Weights of a small GPT-style language model, trained from scratch on English Wikipedia: MLP 640 SwiGLU, normalized queries and keys.
Each number is 200 + 20 x the weight over its row's rms, rounded and kept within 0 to 999. Layers, rows and columns count from 0. The size before them is the row's rms in percent of the matrix's.

# down: layer 4 MLP down (transposed), 640x160, rms 0.129, rows 296-310, columns 0-159
# gate: layer 4 MLP gate, 640x160, rms 0.142, rows 297-310, columns 0-159
# up: layer 4 MLP up, 640x160, rms 0.137, rows 297-310, columns 0-159
down296,087,210,209,189,241,186,207,212,205,166,211,213,177,209,162,189,185,214,206,191,183,177,218,182,161,190,199,244,187,213,224,227,211,206,168,177,185,206,180,231,226,207,205,201,210,195,211,191,246,204,194,186,227,223,202,157,200,189,209,205,197,211,185,199,188,246,175,188,184,212,233,193,160,218,205,207,221,170,214,199,228,191,194,213,180,210,182,187,173,174,221,220,242,213,215,171,168,232,211,203,237,171,176,191,203,172,216,224,208,209,212,196,190,215,201,183,186,213,220,172,214,205,235,174,219,207,193,182,177,175,175,194,209,176,212,209,188,196,217,227,242,200,192,197,194,180,223,175,183,218,234,187,209,166,214,219,208,183,228,220,219
gate297,099,203,185,218,170,185,172,161,205,189,222,171,186,188,173,176,185,198,200,203,224,181,222,212,202,207,210,175,171,233,229,179,191,205,198,200,218,200,142,159,173,222,192,183,196,205,176,216,218,194,193,221,183,191,206,204,186,223,220,160,204,207,185,183,203,192,218,202,217,231,206,218,188,176,206,220,191,218,214,219,201,193,230,225,168,207,188,184,213,210,208,220,179,194,174,213,193,183,186,210,203,182,231,216,197,230,198,221,194,217,222,201,193,197,166,225,159,199,180,179,200,231,192,218,228,202,204,172,208,183,236,231,170,185,164,169,189,178,189,224,198,191,198,230,226,161,225,175,224,216,198,185,217,229,189,214,200,208,169,243,228
up297,101,188,166,208,195,173,172,208,201,226,238,183,186,186,228,217,199,195,222,193,177,203,189,204,220,241,155,206,209,223,222,194,240,206,205,202,211,205,193,173,229,186,253,174,198,208,202,218,184,205,185,192,240,192,181,198,197,200,191,174,188,190,212,166,193,178,169,195,177,196,228,195,209,218,195,183,170,209,178,206,209,271,190,211,180,192,217,192,213,212,184,192,221,219,188,193,181,227,156,212,226,186,230,209,191,205,184,170,195,231,198,194,198,198,166,208,177,192,207,214,213,215,221,199,190,199,206,197,209,187,247,200,189,218,202,215,223,212,220,210,190,198,225,209,230,209,231,193,220,220,158,212,232,195,219,143,194,192,214,216,194
down297,100,208,201,189,219,213,218,235,179,221,153,202,191,188,216,245,186,209,200,225,158,199,219,192,215,222,193,214,209,199,172,176,240,212,194,205,148,227,185,188,172,212,233,185,220,185,188,206,185,226,202,180,187,230,180,163,172,209,185,232,177,190,219,214,165,164,200,194,193,198,207,186,203,224,194,213,192,190,205,196,199,220,209,213,231,174,197,184,186,196,203,199,209,168,221,201,209,183,211,188,201,184,243,195,209,200,192,239,209,213,195,227,228,198,166,228,199,247,223,208,223,208,196,199,216,180,150,162,172,166,209,193,221,207,204,184,185,181,181,172,208,156,197,178,189,208,174,177,210,201,205,194,208,231,201,183,215,194,188,199,200
gate298,096,189,208,177,210,201,228,235,168,216,228,194,223,202,200,198,230,196,221,208,177,186,205,228,222,202,213,176,173,191,224,244,209,206,206,223,219,205,208,187,206,201,211,176,199,204,198,229,166,157,169,222,212,201,235,212,211,209,218,212,177,192,209,172,203,219,232,190,230,201,212,213,205,187,235,224,225,170,188,178,202,194,214,155,210,231,192,219,181,185,191,214,218,197,209,167,180,160,195,184,201,195,201,198,150,229,189,231,187,189,185,216,196,202,235,208,193,214,211,210,201,171,199,195,189,177,197,236,214,193,213,173,162,217,215,185,177,226,171,195,180,215,243,202,203,219,232,193,181,204,260,207,204,197,215,214,192,199,208,208,170
up298,097,187,237,201,183,184,217,203,198,234,218,172,206,221,240,222,219,233,205,218,184,180,198,221,196,201,196,244,216,141,216,200,194,236,196,188,184,168,212,192,184,212,211,181,202,213,204,218,205,221,193,231,183,209,231,221,216,212,201,174,172,202,162,209,202,221,220,210,195,190,220,212,214,198,218,199,186,201,208,206,150,214,188,213,183,211,212,230,157,218,214,204,208,188,205,235,204,180,206,211,184,197,179,141,164,226,177,197,226,202,212,240,187,205,193,171,178,214,192,219,219,198,242,219,184,201,176,207,226,226,201,173,194,179,219,196,178,222,193,182,176,217,211,243,209,205,211,194,189,181,228,213,180,175,203,223,201,185,210,210,196
down298,097,186,196,180,243,175,231,202,211,237,213,183,184,225,211,176,169,205,201,196,209,212,211,205,206,213,208,202,233,192,194,183,205,228,185,218,192,197,240,212,202,192,223,199,211,192,216,206,184,181,168,197,223,206,188,194,228,234,182,190,192,174,177,200,216,208,182,168,212,227,179,223,178,174,194,201,212,178,197,204,155,192,197,198,192,246,193,186,162,194,190,184,170,197,192,183,208,216,182,169,179,169,192,188,206,196,203,226,189,243,218,174,213,181,197,234,246,184,188,171,163,201,207,196,172,200,194,219,182,181,179,179,230,210,212,188,230,208,168,242,216,154,200,181,191,200,194,213,198,203,195,181,185,228,171,181,219,179,187,164,228
gate299,117,156,204,185,186,199,184,226,196,185,198,196,191,169,216,208,254,196,160,206,174,230,212,195,206,186,169,204,204,179,215,198,205,205,191,223,181,220,183,213,228,190,191,169,200,198,218,209,229,190,202,156,192,224,200,185,216,192,221,193,180,202,179,181,201,219,177,192,173,192,206,241,199,168,173,186,201,235,192,189,196,211,165,169,210,159,222,215,205,192,212,166,222,235,212,208,195,227,217,206,234,185,179,187,190,192,187,180,194,211,206,214,203,201,189,197,194,156,171,238,186,194,181,205,205,203,237,204,180,204,167,216,177,227,217,183,207,199,213,183,196,155,142,213,206,154,222,212,190,179,196,228,221,208,197,176,205,194,215,190,185
up299,103,196,217,165,163,209,198,192,223,201,188,183,196,192,230,204,216,199,186,226,177,208,221,169,200,194,149,182,177,203,169,198,197,177,204,188,198,164,188,204,169,200,179,191,215,223,232,210,195,198,217,199,193,191,216,226,193,198,205,190,217,226,181,196,227,214,140,215,204,196,171,205,191,205,177,197,196,224,235,183,215,255,162,254,207,195,182,165,231,177,203,194,231,245,233,223,197,192,205,203,215,190,213,196,190,227,191,184,215,188,177,174,220,223,187,194,196,223,211,229,164,192,204,228,200,211,197,186,194,216,193,205,193,196,193,208,203,168,161,223,193,178,200,197,200,188,233,173,169,219,192,241,218,202,228,192,201,207,183,204,189
down299,102,201,188,177,208,178,166,188,196,206,182,171,185,200,237,189,162,179,203,201,173,192,206,183,207,200,203,171,204,216,206,205,164,199,245,175,239,192,186,217,179,209,204,195,173,163,194,236,221,146,177,208,197,184,213,206,199,200,201,217,202,218,228,194,204,196,197,239,179,202,200,181,177,219,203,165,219,184,190,196,180,188,245,213,163,219,213,227,168,214,199,234,175,237,175,168,178,160,195,179,195,189,210,204,214,225,180,171,214,201,169,192,219,191,208,191,229,161,221,214,185,195,186,215,205,223,228,185,183,181,201,223,201,189,209,201,215,198,191,197,203,190,209,195,185,162,240,185,203,216,225,220,228,194,205,201,170,182,226,196,181
gate300,108,205,180,183,203,188,229,211,214,220,209,221,231,179,192,227,218,175,200,208,219,188,174,214,208,202,228,203,194,203,176,191,175,211,212,215,217,172,178,182,198,185,193,253,194,224,175,184,162,206,207,193,222,263,240,188,195,221,219,194,217,190,206,186,198,213,196,238,193,206,177,198,215,208,231,241,198,204,177,185,206,215,199,198,208,196,221,179,205,206,209,211,194,207,204,193,182,215,221,185,209,237,204,196,216,190,172,238,160,169,232,204,220,203,193,181,216,212,175,175,204,202,192,224,198,181,239,221,183,182,174,187,194,191,228,239,190,204,179,187,231,209,203,243,156,217,170,208,182,236,193,178,215,184,235,213,174,178,191,190,202
up300,108,197,160,191,186,173,200,193,187,189,185,221,186,198,187,202,220,166,191,217,178,197,191,234,187,189,204,199,192,197,159,223,215,203,195,162,236,235,225,231,199,186,190,175,188,194,218,250,181,196,210,188,173,213,203,187,248,208,234,214,172,214,230,164,191,216,193,196,201,214,232,215,195,195,187,202,214,227,211,212,223,212,172,219,186,191,215,212,176,200,207,249,206,154,194,234,193,237,220,195,199,236,202,228,228,179,176,209,211,212,214,203,222,167,238,211,198,174,204,189,197,207,199,195,181,187,227,196,189,210,186,164,170,175,172,195,161,175,199,181,161,199,212,191,193,198,218,220,207,203,189,180,175,171,206,187,205,203,205,187,211
down300,102,209,198,182,183,203,181,211,182,183,152,232,177,220,243,161,200,192,209,205,192,215,187,188,210,200,195,181,212,202,183,198,219,198,211,231,219,209,179,233,192,188,236,183,183,179,228,212,210,222,221,199,191,183,201,204,193,239,195,227,201,180,199,215,201,207,210,215,213,211,242,185,188,174,140,225,222,188,197,177,238,199,188,208,206,191,161,167,214,176,209,207,198,183,231,202,191,202,211,171,221,202,231,181,183,213,170,165,226,156,198,203,181,188,189,206,208,195,203,212,214,222,225,189,179,170,238,215,178,185,172,163,208,223,227,189,164,203,182,172,194,210,219,216,196,196,187,190,191,244,215,193,215,216,156,194,184,197,201,194,214
gate301,104,197,191,195,188,170,196,175,207,201,185,215,187,198,198,240,200,210,237,201,216,210,219,198,209,199,219,235,183,218,207,193,187,199,224,228,174,182,195,217,213,219,217,241,228,203,212,201,167,153,200,194,203,163,202,213,210,205,184,179,226,171,191,205,205,205,205,200,191,182,166,227,216,177,163,179,198,223,178,195,212,210,193,168,182,238,234,197,222,195,208,230,197,223,216,211,203,180,229,224,228,191,213,201,210,213,211,242,207,206,200,194,189,182,255,198,199,210,183,175,193,214,212,232,216,209,187,200,204,261,208,156,202,193,214,173,230,181,219,233,228,190,182,222,205,199,170,178,207,195,204,197,246,215,234,188,203,185,213,206,172
up301,097,161,215,195,193,217,188,230,190,205,226,217,210,224,209,204,218,222,234,198,203,202,187,215,237,219,212,217,211,207,194,221,157,190,187,211,193,233,212,219,210,227,207,198,191,207,200,199,187,215,202,173,185,186,159,218,213,173,230,219,178,182,175,187,217,208,180,192,179,203,209,185,237,196,217,239,206,217,196,195,132,193,176,208,208,167,191,199,211,196,177,200,181,206,145,191,206,189,197,188,224,223,186,193,199,201,198,210,200,206,222,172,193,223,193,161,190,186,208,213,162,171,174,143,188,236,232,204,186,211,224,236,213,212,239,201,172,197,221,232,206,209,191,199,208,202,204,210,199,230,195,230,197,196,190,165,201,187,217,205,225
down301,100,182,174,181,225,169,212,185,248,202,196,194,183,176,236,197,213,213,183,199,207,207,187,233,195,201,224,183,199,202,202,167,206,202,184,228,196,221,200,201,183,198,193,228,207,197,184,200,156,189,173,182,154,213,199,176,187,221,180,194,196,176,227,228,211,185,234,228,169,240,188,188,238,213,226,189,193,195,169,188,213,223,214,193,228,203,205,229,186,235,197,203,204,185,217,189,203,214,209,231,246,169,198,220,189,226,175,199,234,207,200,219,244,228,189,188,229,206,212,207,187,202,196,199,199,212,226,221,199,199,213,242,174,188,201,196,217,222,208,163,205,188,184,235,208,192,197,221,209,186,186,226,216,236,192,189,213,149,215,220,195
gate302,091,200,209,178,197,191,228,174,229,199,178,174,214,215,207,264,195,220,203,191,206,231,209,228,163,179,186,223,192,219,196,202,201,239,217,156,206,209,218,196,197,204,200,211,199,213,207,206,204,200,189,195,202,230,237,241,209,207,238,138,182,199,196,203,198,226,223,190,199,178,202,179,201,198,189,234,195,188,178,209,217,205,187,218,213,199,196,209,217,173,193,205,175,216,171,230,199,214,184,172,200,241,184,207,179,204,194,203,164,215,199,212,173,196,215,204,192,229,193,186,207,203,212,200,242,183,163,183,191,194,157,211,174,202,231,207,232,204,221,161,194,184,191,141,227,203,219,217,218,218,210,193,202,209,178,204,227,180,199,194,182
up302,094,197,219,180,210,235,210,185,205,190,206,197,200,201,223,215,207,159,192,207,192,195,251,207,240,193,187,233,193,173,227,184,203,196,214,181,225,234,180,202,238,233,212,222,190,197,226,233,230,210,214,198,221,225,218,204,191,189,169,191,175,162,215,202,184,209,196,199,191,224,235,241,219,244,207,209,212,220,193,200,200,209,206,172,184,232,190,241,185,183,204,224,214,187,173,165,214,182,205,226,211,218,202,200,213,195,173,194,182,232,199,150,188,206,201,212,204,184,178,193,206,212,213,173,214,230,176,178,212,188,215,210,177,186,206,218,234,198,169,172,192,192,198,174,194,187,148,180,175,196,221,176,189,199,176,193,182,197,220,206,176
down302,089,219,209,196,210,212,222,205,233,251,197,192,179,196,179,190,196,224,212,185,189,186,193,222,196,217,189,182,199,216,177,197,170,208,202,182,225,223,192,215,192,238,234,216,157,191,220,215,214,211,209,188,202,213,198,177,181,204,214,189,199,213,228,170,185,200,193,175,228,215,173,210,180,199,199,208,203,235,252,226,207,182,186,180,214,202,216,215,191,207,183,215,190,192,232,179,225,222,195,203,226,206,195,187,182,177,202,197,196,242,259,212,203,219,202,198,181,210,233,201,196,213,206,175,199,187,212,192,209,203,210,230,226,167,189,223,195,213,178,175,218,214,182,169,168,153,183,185,242,253,167,200,217,179,233,193,214,214,167,198,190
gate303,105,187,244,187,247,209,193,188,210,195,183,210,192,205,201,164,200,216,174,217,216,204,199,203,196,205,198,203,184,227,196,208,197,247,214,204,228,190,205,180,174,170,207,214,207,172,200,220,198,237,205,180,213,173,187,160,176,223,226,172,181,235,203,189,184,204,190,211,209,178,207,222,187,189,218,206,207,224,164,184,216,187,200,201,229,206,203,235,201,206,221,219,189,169,176,171,177,230,207,186,180,212,195,210,178,238,189,231,219,224,195,184,190,215,231,167,174,192,181,197,175,220,178,256,201,166,216,220,187,196,195,198,194,226,180,186,172,189,185,204,136,199,170,226,187,190,197,218,189,190,233,212,201,171,171,201,205,199,208,196,188
up303,111,238,189,162,229,261,234,234,198,211,194,205,194,172,216,198,196,186,180,183,180,214,205,159,210,189,200,207,192,199,199,231,197,200,204,216,229,201,201,156,180,224,199,189,234,213,177,192,183,208,214,215,190,126,170,200,179,162,226,194,226,185,204,217,204,176,193,215,179,208,222,190,170,225,175,238,196,200,185,194,205,191,206,191,165,207,220,206,202,206,207,229,187,220,182,184,207,184,174,224,180,192,219,200,185,193,182,209,219,195,200,196,211,224,208,204,182,207,195,152,201,218,212,207,209,203,216,198,200,193,161,187,194,198,226,215,164,193,204,230,198,172,204,184,215,187,196,198,206,166,227,228,226,162,173,196,198,237,204,199,214
down303,105,191,217,204,216,173,213,204,176,162,241,176,196,192,197,209,180,202,200,218,234,206,216,204,172,185,212,243,219,203,230,232,211,221,217,212,164,239,220,179,200,193,188,185,200,235,193,172,209,216,203,178,184,213,195,204,210,189,216,175,180,224,215,175,223,168,208,169,235,189,195,239,216,197,217,216,201,205,227,210,210,183,182,217,176,227,197,173,150,206,224,238,196,239,209,190,186,213,204,190,207,222,166,219,177,197,182,180,190,193,182,179,172,192,196,237,186,194,184,206,206,215,193,196,229,204,212,224,190,222,191,178,207,208,184,171,212,194,213,205,180,187,156,210,252,208,209,189,151,188,195,207,171,205,180,224,205,204,215,201,179
gate304,076,198,204,178,226,200,199,192,190,197,209,207,206,191,224,238,224,190,244,181,205,197,214,209,192,204,183,194,181,217,208,210,221,231,210,147,190,182,213,221,203,177,195,222,239,195,190,217,188,163,188,193,202,170,202,194,183,203,227,192,223,245,203,175,205,187,210,209,206,233,210,187,222,263,175,191,190,214,169,170,222,181,208,183,182,252,221,195,235,211,225,204,210,174,167,195,190,220,234,197,206,248,193,190,177,174,208,198,211,190,226,195,191,187,191,188,166,208,201,189,198,236,174,182,192,142,220,158,198,164,171,209,181,188,188,196,220,209,201,198,202,224,184,213,230,207,216,184,210,185,191,202,214,191,206,212,204,188,199,205,203
up304,078,175,174,217,183,200,186,204,199,178,195,179,199,244,197,184,233,174,201,211,207,217,176,215,209,170,196,211,209,198,205,212,203,215,196,211,202,219,197,190,215,164,227,196,212,193,233,202,203,168,173,183,221,176,216,173,151,190,199,174,162,190,201,191,184,222,235,159,176,178,184,215,174,179,195,220,162,189,198,178,186,205,206,178,201,181,184,220,190,198,184,222,184,187,204,181,205,203,200,176,184,213,200,224,174,173,194,181,206,197,170,221,215,147,212,233,167,214,221,180,215,191,220,190,167,230,191,177,184,190,204,209,196,218,207,197,220,195,193,249,205,193,211,203,217,186,166,182,227,238,171,197,191,205,176,221,242,192,185,184,245
down304,080,197,195,191,157,198,192,205,203,186,211,191,177,207,245,184,172,233,196,222,203,192,196,180,191,175,206,216,182,193,200,195,226,198,217,201,225,165,195,229,222,186,163,225,221,181,182,181,185,217,193,205,208,189,191,234,180,208,208,202,216,243,173,203,213,197,197,158,208,216,226,170,199,192,203,236,225,213,221,212,244,235,219,229,206,226,202,181,168,218,204,177,220,185,207,171,195,218,217,176,217,219,156,192,211,241,226,187,232,208,218,215,223,216,174,204,193,190,198,194,183,203,181,180,205,184,163,213,199,189,217,175,191,190,193,176,168,191,195,213,177,180,234,216,204,219,220,230,190,223,204,171,181,213,221,154,210,190,211,231,199
gate305,106,208,194,165,205,247,184,185,157,204,168,217,170,182,177,207,201,173,211,213,222,193,211,214,179,197,215,226,205,205,220,227,199,184,212,215,178,189,174,199,194,198,169,209,206,214,199,218,193,203,221,223,220,205,224,169,182,187,214,207,192,180,196,194,161,176,184,195,213,177,163,174,231,181,194,172,196,213,240,186,195,193,213,182,194,189,203,240,192,181,202,212,153,218,234,199,187,186,204,211,253,200,226,202,198,249,220,230,181,226,221,202,222,207,225,203,181,173,170,218,183,214,177,220,204,199,188,214,201,224,211,221,196,232,212,199,189,209,246,208,192,218,205,252,197,207,189,202,229,202,206,194,211,239,206,215,199,176,198,229,180
up305,103,182,187,180,186,208,213,204,154,194,213,184,189,183,192,198,217,210,212,251,172,180,239,215,215,192,216,190,219,211,182,186,157,232,227,205,206,216,213,197,195,231,235,199,180,203,204,177,204,236,208,230,177,193,172,228,189,187,188,222,200,214,187,220,151,195,182,191,222,204,203,191,216,201,193,229,185,227,180,218,178,224,177,176,197,207,170,205,226,212,205,213,201,156,211,218,222,190,210,224,231,213,178,202,175,218,193,185,203,179,191,202,224,190,227,199,185,184,219,234,175,191,156,162,189,232,206,189,198,188,214,225,218,203,220,208,184,202,210,196,202,209,157,186,220,181,194,204,158,212,195,177,152,176,200,217,167,188,192,190,198
down305,099,210,215,215,200,175,245,166,208,214,192,190,170,195,238,198,240,216,171,183,197,190,180,218,188,199,175,186,193,210,234,198,218,185,177,208,201,175,198,192,240,198,177,221,220,250,210,179,211,180,192,178,156,203,240,187,180,234,200,198,163,192,201,192,219,204,202,249,205,216,230,198,206,207,209,202,173,219,196,238,199,188,202,173,208,184,203,225,177,184,214,202,210,175,193,183,187,200,222,174,200,157,211,187,202,225,209,219,207,209,210,221,230,198,163,184,210,187,171,176,215,195,199,217,209,209,212,195,200,199,211,213,164,206,156,163,230,199,175,174,185,193,214,196,189,199,182,206,197,188,188,213,175,192,232,227,174,161,208,192,232
gate306,101,231,168,203,185,191,208,173,186,190,157,206,218,177,214,210,210,201,203,216,190,167,234,204,219,198,252,207,174,218,195,188,167,205,216,161,206,181,193,199,231,178,181,217,194,231,233,203,198,225,208,199,209,205,201,184,272,191,198,176,206,202,172,199,203,169,208,190,208,190,189,204,190,160,216,226,185,225,205,187,202,210,231,185,219,176,243,223,212,200,193,198,197,201,188,184,198,227,212,203,195,189,201,205,189,228,218,213,184,187,172,177,194,234,226,220,159,187,205,198,215,207,191,159,221,176,177,232,177,175,207,207,233,189,203,208,223,190,183,197,192,217,195,179,159,180,195,222,188,188,210,187,200,166,214,210,222,233,193,172,172
up306,100,181,209,192,218,220,203,218,188,219,196,192,202,217,151,218,183,201,233,186,165,208,213,225,209,231,209,170,178,186,182,196,194,184,178,201,182,216,204,168,198,173,202,191,194,193,199,199,207,181,193,186,198,168,226,219,208,250,221,209,189,202,178,218,244,238,190,190,208,190,255,189,191,202,212,192,190,201,207,204,200,182,194,177,205,195,205,192,219,210,227,238,200,219,258,187,173,197,187,145,193,219,224,186,184,188,246,200,220,193,184,207,221,179,225,244,209,200,220,206,185,228,189,170,198,189,209,232,198,186,184,178,187,190,227,227,222,185,224,217,216,201,180,209,212,176,229,164,178,210,222,198,205,231,194,221,223,216,214,197,218
down306,098,187,179,207,231,210,178,182,216,135,216,182,208,209,188,190,206,206,197,184,192,169,202,227,202,202,184,191,158,199,200,176,201,208,205,156,173,194,198,207,204,175,198,234,207,198,194,224,182,195,194,181,184,173,217,191,201,219,208,249,218,204,182,193,201,197,212,180,198,211,185,187,216,219,185,196,228,215,181,194,227,166,223,214,220,185,204,176,192,181,209,210,199,225,173,217,219,225,177,195,217,235,187,204,176,211,196,169,204,218,196,222,206,228,219,214,213,191,168,219,194,181,203,204,195,185,255,172,198,157,197,187,206,220,211,234,219,188,205,209,159,183,184,175,159,171,230,208,155,187,193,197,174,170,195,224,214,234,170,215,189
gate307,112,219,167,200,200,156,218,212,201,193,178,224,213,158,207,176,217,204,203,198,211,164,197,178,205,186,197,207,234,203,192,195,245,181,220,184,213,156,190,151,200,214,207,183,219,230,181,172,232,178,180,220,195,193,216,172,204,206,209,174,255,175,223,209,212,201,223,190,191,218,167,189,207,203,174,160,209,204,225,193,233,222,178,218,193,201,210,177,190,219,179,205,187,228,195,222,175,176,209,198,218,202,183,198,213,220,182,202,233,224,195,174,216,237,211,187,190,206,166,167,168,184,208,205,198,215,188,171,201,191,204,197,180,187,187,208,191,228,216,161,190,213,233,210,185,179,205,201,220,218,221,212,194,187,192,173,174,231,170,192,195
up307,114,211,214,218,183,192,208,215,241,194,204,190,219,181,197,196,203,174,232,170,199,205,214,203,196,219,194,173,178,198,208,201,207,189,152,205,200,193,197,189,200,229,220,172,219,169,210,209,186,188,248,185,202,190,229,201,186,172,239,211,205,201,241,185,170,218,160,187,179,195,191,179,209,180,186,198,219,197,174,197,212,210,210,194,191,187,195,227,157,215,201,204,178,204,225,207,179,194,159,199,221,220,205,190,244,224,215,183,207,197,214,205,205,218,188,193,196,177,178,214,179,189,211,207,182,154,205,264,207,211,230,165,196,180,198,190,176,243,216,190,230,225,209,151,192,226,217,217,169,179,207,186,181,197,189,227,218,202,219,185,179
down307,105,188,184,219,199,219,171,235,219,181,198,180,175,242,173,187,194,198,206,219,196,194,215,167,201,213,216,172,204,197,210,178,159,188,189,209,214,199,193,209,230,206,189,219,185,181,216,201,217,202,193,234,183,209,232,192,206,157,222,175,213,153,197,196,198,229,199,251,176,188,206,216,220,216,184,205,195,228,201,198,222,167,176,187,206,196,192,195,231,170,192,191,191,196,235,233,204,195,155,167,176,171,200,175,184,222,177,188,202,215,174,189,167,179,203,248,205,238,218,206,215,214,221,179,213,195,218,224,175,181,204,174,189,205,205,193,214,178,208,179,197,228,198,208,192,190,192,181,206,208,170,174,175,190,193,239,196,241,175,196,215
gate308,099,182,199,209,213,213,173,237,181,209,212,231,195,175,188,190,209,198,199,184,220,209,192,196,224,199,221,209,178,176,226,181,239,197,190,182,216,182,183,196,197,219,213,188,179,197,166,210,178,203,187,227,181,176,232,203,164,221,240,209,201,171,208,194,238,189,186,203,199,203,200,200,190,242,209,206,176,166,184,210,231,200,211,190,208,179,200,188,197,204,203,236,214,196,176,164,227,223,182,197,231,200,142,230,197,189,202,192,206,214,244,175,240,209,209,202,194,216,215,221,200,215,214,236,182,201,182,234,219,204,179,200,182,149,214,230,181,201,144,191,188,194,190,225,220,199,241,192,228,202,189,218,178,226,200,180,201,200,210,213,200
up308,105,218,202,189,212,209,185,219,183,195,185,211,212,224,185,212,194,132,220,232,185,221,209,186,196,231,186,212,262,189,200,194,212,200,217,232,204,207,171,211,179,169,181,169,184,205,180,217,214,197,220,232,224,179,201,203,190,203,186,188,198,192,198,191,218,182,210,200,178,196,161,180,207,182,202,213,237,229,223,153,195,215,219,218,186,211,187,202,195,223,200,234,201,191,195,172,207,197,205,207,232,214,205,230,224,175,206,195,189,238,183,176,236,229,156,184,213,192,188,221,214,174,182,187,193,218,164,202,203,222,177,182,213,225,169,237,195,180,187,205,189,180,195,185,211,235,212,156,186,196,215,172,175,197,200,200,221,194,215,208,215
down308,104,185,205,196,167,212,186,219,193,215,166,224,195,201,193,199,234,194,183,235,204,191,177,186,189,172,162,211,204,209,193,207,185,136,215,201,186,190,232,195,166,220,184,211,215,195,246,226,178,223,191,239,229,235,224,203,176,215,175,214,211,195,191,188,192,170,203,160,221,202,206,197,185,215,199,198,247,208,191,213,156,169,186,231,191,178,194,208,208,187,186,211,214,179,136,209,235,215,205,164,184,234,195,178,199,191,221,173,209,187,186,191,188,218,202,222,207,214,190,194,182,200,226,192,199,212,196,173,219,205,167,199,197,224,205,234,194,205,215,193,218,221,195,221,217,221,170,207,202,177,182,189,193,179,214,187,190,182,221,213,219
gate309,108,207,226,182,196,207,202,165,216,205,143,221,216,189,195,195,172,195,177,215,204,168,202,234,168,196,172,211,194,195,240,249,185,221,223,205,175,209,217,264,173,188,215,176,200,198,168,194,211,196,195,228,194,194,181,211,219,166,236,217,237,235,228,208,212,171,173,197,174,211,195,199,195,200,212,217,197,191,247,172,161,216,226,222,225,189,195,206,196,198,205,184,217,216,203,206,189,174,179,175,235,195,182,214,199,193,185,235,176,187,208,221,226,213,193,185,185,191,216,195,180,212,189,208,209,191,207,166,183,210,177,184,186,211,188,182,188,163,208,199,215,207,194,191,178,242,205,204,213,183,184,223,213,207,189,203,186,227,186,175,211
up309,114,214,201,212,159,217,170,180,216,201,198,181,228,218,210,218,189,184,190,195,182,167,155,201,237,175,200,193,206,204,181,195,221,189,204,202,210,193,189,187,181,187,188,235,217,194,206,158,222,209,193,169,181,149,230,210,177,222,161,207,221,181,207,212,219,204,222,216,214,202,174,199,228,207,222,203,212,188,205,183,208,196,217,217,191,241,190,200,228,196,161,202,220,201,205,241,182,201,170,209,184,236,202,178,205,195,186,188,163,185,204,183,175,203,232,232,191,197,199,173,216,185,187,235,234,170,165,220,220,178,198,178,215,191,182,188,182,178,173,228,196,182,205,188,241,207,188,178,209,205,188,235,203,199,247,196,170,185,201,199,198
down309,107,215,217,198,206,219,186,220,179,207,219,238,207,216,206,195,210,232,224,225,207,213,199,183,175,191,228,192,176,165,195,217,227,192,204,204,195,224,226,191,233,185,203,215,197,177,215,208,176,189,229,204,212,201,213,197,224,195,197,208,204,221,209,182,186,225,198,180,204,189,224,226,235,178,179,206,219,201,211,187,230,245,177,187,207,240,204,197,216,216,231,191,203,192,209,200,222,165,206,211,187,239,185,185,186,205,213,198,114,163,214,212,245,190,196,221,235,201,208,202,171,187,208,205,165,216,214,219,203,190,184,157,205,188,175,223,226,183,183,181,221,188,199,196,167,190,186,200,209,237,215,171,203,202,213,182,198,220,166,174,209
gate310,094,227,183,169,207,208,165,216,173,227,213,201,199,168,204,194,174,175,188,244,194,214,218,217,208,184,204,186,207,174,205,198,212,221,200,194,204,174,228,192,199,182,234,214,205,203,196,225,185,193,204,204,196,195,217,216,201,204,225,207,184,195,189,198,179,205,180,193,157,213,146,173,202,190,212,187,182,215,237,185,189,204,189,178,200,225,213,212,194,203,189,181,235,213,186,203,228,184,183,234,185,207,192,183,215,215,191,185,198,252,248,185,190,234,208,203,180,191,172,179,171,200,168,226,231,184,191,142,208,193,236,216,171,217,188,200,213,219,173,221,247,198,170,225,196,186,219,191,193,175,173,208,181,207,191,202,215,164,171,200,189
up310,088,234,202,172,185,202,183,206,201,205,222,192,204,160,189,183,250,206,211,207,200,232,209,194,221,190,213,195,227,139,186,186,164,189,198,193,199,187,173,200,192,195,224,198,230,198,180,191,206,198,197,196,212,186,205,193,203,221,222,219,201,213,186,191,212,215,230,202,164,216,174,158,226,164,216,175,187,216,238,196,162,190,221,203,209,216,220,208,176,187,198,190,216,226,173,213,233,166,193,209,193,207,183,188,205,184,214,210,170,229,200,173,201,195,206,204,193,210,191,177,158,200,152,175,239,195,227,194,193,163,214,211,198,185,191,240,212,208,178,190,221,191,177,191,203,195,230,172,178,212,172,189,200,199,198,193,249,193,158,219,198
down310,103,205,186,194,216,235,176,196,207,193,207,176,171,207,205,186,142,189,180,171,201,207,219,246,185,199,220,204,165,179,197,175,209,184,202,211,198,210,210,176,174,203,220,209,201,218,218,169,172,177,216,193,209,196,210,213,183,183,174,193,168,211,178,210,197,219,168,146,208,221,212,185,211,185,195,191,188,211,185,163,208,213,256,198,227,196,186,210,167,200,179,193,227,207,214,201,204,190,200,197,192,182,219,210,199,231,230,195,242,233,235,185,192,213,217,217,218,193,178,214,211,178,209,225,188,211,169,202,219,218,199,166,227,204,198,204,240,183,163,178,206,154,177,200,234,197,170,233,208,208,208,228,207,178,219,204,195,221,213,192,197